From a checkpoint of a small transformer trained on Wikipedia: 15 layers, 189M tokens.
Each number is 200 + 40 x the weight over its row's rms, rounded and kept within 0 to 999. Layers, rows and columns count from 0. The size before them is the row's rms in percent of the matrix's.

# layer 10 MLP up, 512x128, rms 0.317, rows 486-511, columns 0-63
100,239,221,199,202,151,208,263,199,167,196,238,143,168,218,230,219,153,219,203,253,200,179,209,184,183,153,209,212,90,177,195,202,244,181,217,190,169,117,205,197,164,185,191,153,203,156,158,159,216,257,180,235,171,224,201,170,144,190,230,129,187,146,192,190
108,207,221,199,232,167,211,132,245,256,308,169,196,242,209,264,197,170,191,136,151,131,265,164,183,187,210,235,218,218,297,235,213,192,202,245,223,224,210,261,247,214,142,210,196,156,202,216,146,214,153,250,239,311,175,227,167,200,129,244,187,171,179,137,230
093,173,143,254,238,209,260,179,200,217,168,146,262,194,194,224,154,269,211,203,174,218,228,95,136,196,207,239,192,139,229,262,144,160,191,243,132,187,157,244,195,309,192,238,163,148,221,133,149,336,156,165,215,227,201,211,173,209,256,185,209,198,165,187,230
095,220,253,128,218,184,191,248,272,173,183,147,165,160,218,183,129,144,190,196,231,208,154,196,135,177,189,235,203,254,150,179,216,162,166,171,223,217,169,231,212,236,221,218,129,217,218,218,274,175,180,176,204,230,260,208,199,279,202,201,155,216,251,226,246
106,187,139,186,222,136,284,288,253,239,150,188,183,242,184,136,221,192,243,161,234,226,232,161,256,148,136,252,152,191,230,235,153,200,117,167,220,216,243,205,160,201,216,197,298,206,148,203,185,237,208,205,192,238,154,233,185,170,260,174,171,272,195,164,205
110,185,226,231,189,178,264,200,223,201,280,281,192,144,112,242,237,240,211,158,198,212,157,114,202,211,232,165,292,179,132,239,180,180,204,179,210,253,213,196,171,219,167,107,134,227,242,196,233,255,193,180,194,200,108,226,252,249,190,171,214,290,222,181,194
090,228,264,213,127,149,243,191,201,181,201,189,212,157,231,166,193,309,208,227,157,209,160,124,223,230,183,224,185,161,195,243,218,261,190,242,206,164,223,188,196,154,154,213,236,147,254,189,242,236,145,268,119,303,189,203,163,249,209,216,210,154,149,177,201
106,256,231,165,185,146,200,197,186,220,201,238,210,184,173,221,266,212,248,236,230,157,196,203,124,167,171,200,240,290,149,130,193,204,178,176,199,275,259,203,216,162,181,252,108,237,160,259,187,163,211,185,236,241,163,220,189,134,198,188,185,215,155,239,178
099,222,214,120,159,240,159,186,248,229,176,185,151,202,222,243,288,186,191,177,277,193,258,124,194,268,128,229,150,225,200,201,193,182,238,210,255,224,199,152,178,264,177,271,175,167,198,159,193,217,205,243,182,196,179,239,127,211,229,140,232,208,196,242,220
101,151,217,199,112,173,168,186,173,180,207,191,191,205,200,296,131,213,125,182,220,202,162,295,204,205,215,226,183,207,213,177,168,146,250,218,225,152,194,195,204,132,201,219,194,293,116,239,188,153,217,220,200,127,270,202,211,134,306,159,157,194,201,312,195
103,171,159,164,186,206,206,171,198,196,250,153,168,207,247,214,252,162,199,170,262,227,162,240,224,206,204,279,189,230,239,222,251,190,154,184,228,136,261,119,266,150,215,221,175,219,157,194,178,193,227,253,190,190,231,246,156,207,178,215,251,205,150,194,305
090,200,205,271,227,282,192,244,211,166,183,173,253,205,157,210,209,149,168,210,248,198,182,217,178,180,194,172,148,201,232,170,189,180,84,128,242,138,164,221,293,214,307,176,173,240,213,178,173,239,126,237,174,229,202,186,269,213,167,249,224,241,174,200,190
100,233,162,229,200,270,138,244,159,164,194,210,196,135,227,191,203,263,144,150,292,286,182,176,230,227,158,243,195,211,297,227,181,240,271,194,259,185,231,149,236,137,147,196,222,218,187,264,240,211,185,129,166,200,132,246,234,215,232,182,248,177,217,234,197
092,177,137,188,166,208,241,147,231,96,205,246,139,225,259,239,151,142,176,180,245,170,176,201,207,209,199,198,183,145,262,236,161,149,289,131,175,166,162,206,244,273,222,190,210,159,218,217,215,236,167,217,213,231,159,159,146,185,228,200,194,245,217,199,192
096,216,184,189,201,209,233,203,196,194,235,245,179,214,220,218,188,139,180,185,139,215,200,190,192,180,154,175,271,207,209,235,149,180,191,198,162,184,207,227,201,169,152,167,179,236,200,174,202,230,162,211,228,227,127,183,112,199,267,260,155,244,160,202,148
104,221,185,163,133,209,166,145,201,229,211,124,224,120,125,209,250,235,217,221,208,165,237,167,228,225,234,223,170,195,198,193,234,220,177,202,196,179,239,181,172,224,160,217,176,191,237,243,133,171,166,246,202,178,246,200,164,223,136,215,187,166,172,188,226
107,103,86,186,201,235,163,184,263,248,153,221,184,183,158,205,206,181,279,170,173,160,240,134,262,158,138,173,228,212,185,205,139,214,155,154,225,236,215,186,203,249,208,228,223,190,194,205,223,193,248,247,222,104,196,185,196,200,285,227,146,209,223,202,221
094,227,147,200,184,213,286,253,205,102,245,264,223,161,221,264,183,142,181,218,226,199,240,183,228,175,225,140,201,219,116,258,215,272,184,211,158,205,316,176,165,160,156,193,251,217,190,190,249,172,207,179,167,101,157,158,149,237,199,213,187,166,145,158,189
097,188,215,172,162,211,176,211,174,173,147,228,207,240,123,201,209,194,220,176,198,268,75,203,253,207,212,175,181,241,199,191,245,212,139,237,197,227,231,123,144,181,180,186,211,137,224,224,158,242,175,241,165,124,186,308,189,233,209,187,249,247,197,201,205
100,146,208,231,222,143,200,269,217,245,178,202,183,237,228,154,177,170,243,188,189,143,245,168,189,110,214,169,232,211,156,251,229,240,229,230,141,203,194,180,169,212,179,177,178,232,178,145,191,208,142,231,167,231,197,232,123,158,254,184,185,160,269,152,273
090,183,156,179,197,192,177,241,177,162,205,242,143,193,221,168,201,269,191,241,193,241,164,231,159,257,194,163,198,228,195,172,151,222,231,187,324,226,205,264,174,159,236,150,229,262,160,159,199,154,247,237,150,173,261,208,161,110,212,212,150,118,182,240,242
104,254,259,204,220,189,186,241,236,326,203,212,184,167,169,222,298,118,205,231,226,143,210,224,198,183,231,173,204,203,228,203,197,190,241,232,224,185,235,260,193,121,192,199,220,152,159,159,175,238,217,190,150,222,192,237,239,184,184,136,172,229,204,164,183
105,236,216,226,182,185,142,258,270,276,222,258,239,302,247,192,209,278,146,220,203,189,199,216,244,239,203,263,197,179,207,219,186,258,172,280,206,124,248,188,117,210,208,210,158,162,212,215,196,196,178,204,183,236,209,193,209,213,195,186,195,193,207,171,292
094,245,170,300,179,286,66,190,160,207,246,230,142,218,152,167,175,206,226,152,165,171,247,176,152,309,228,137,157,135,165,201,211,242,185,160,206,199,186,196,282,166,223,239,215,191,135,213,210,212,229,182,265,203,211,164,238,233,226,200,201,213,172,197,201
092,219,174,175,170,266,198,265,186,212,221,235,145,197,231,227,185,172,119,78,233,219,170,197,228,170,195,161,189,236,240,91,204,162,180,234,208,166,200,158,167,180,191,293,139,245,185,207,204,185,297,177,180,241,222,216,206,184,201,216,263,197,213,203,108
104,180,157,264,165,124,220,259,129,240,218,340,230,192,178,147,191,224,245,176,183,210,263,174,196,247,177,203,191,195,177,171,214,222,178,219,159,195,130,181,235,166,145,158,169,201,178,201,216,197,214,161,185,222,126,252,220,153,189,176,143,212,280,151,178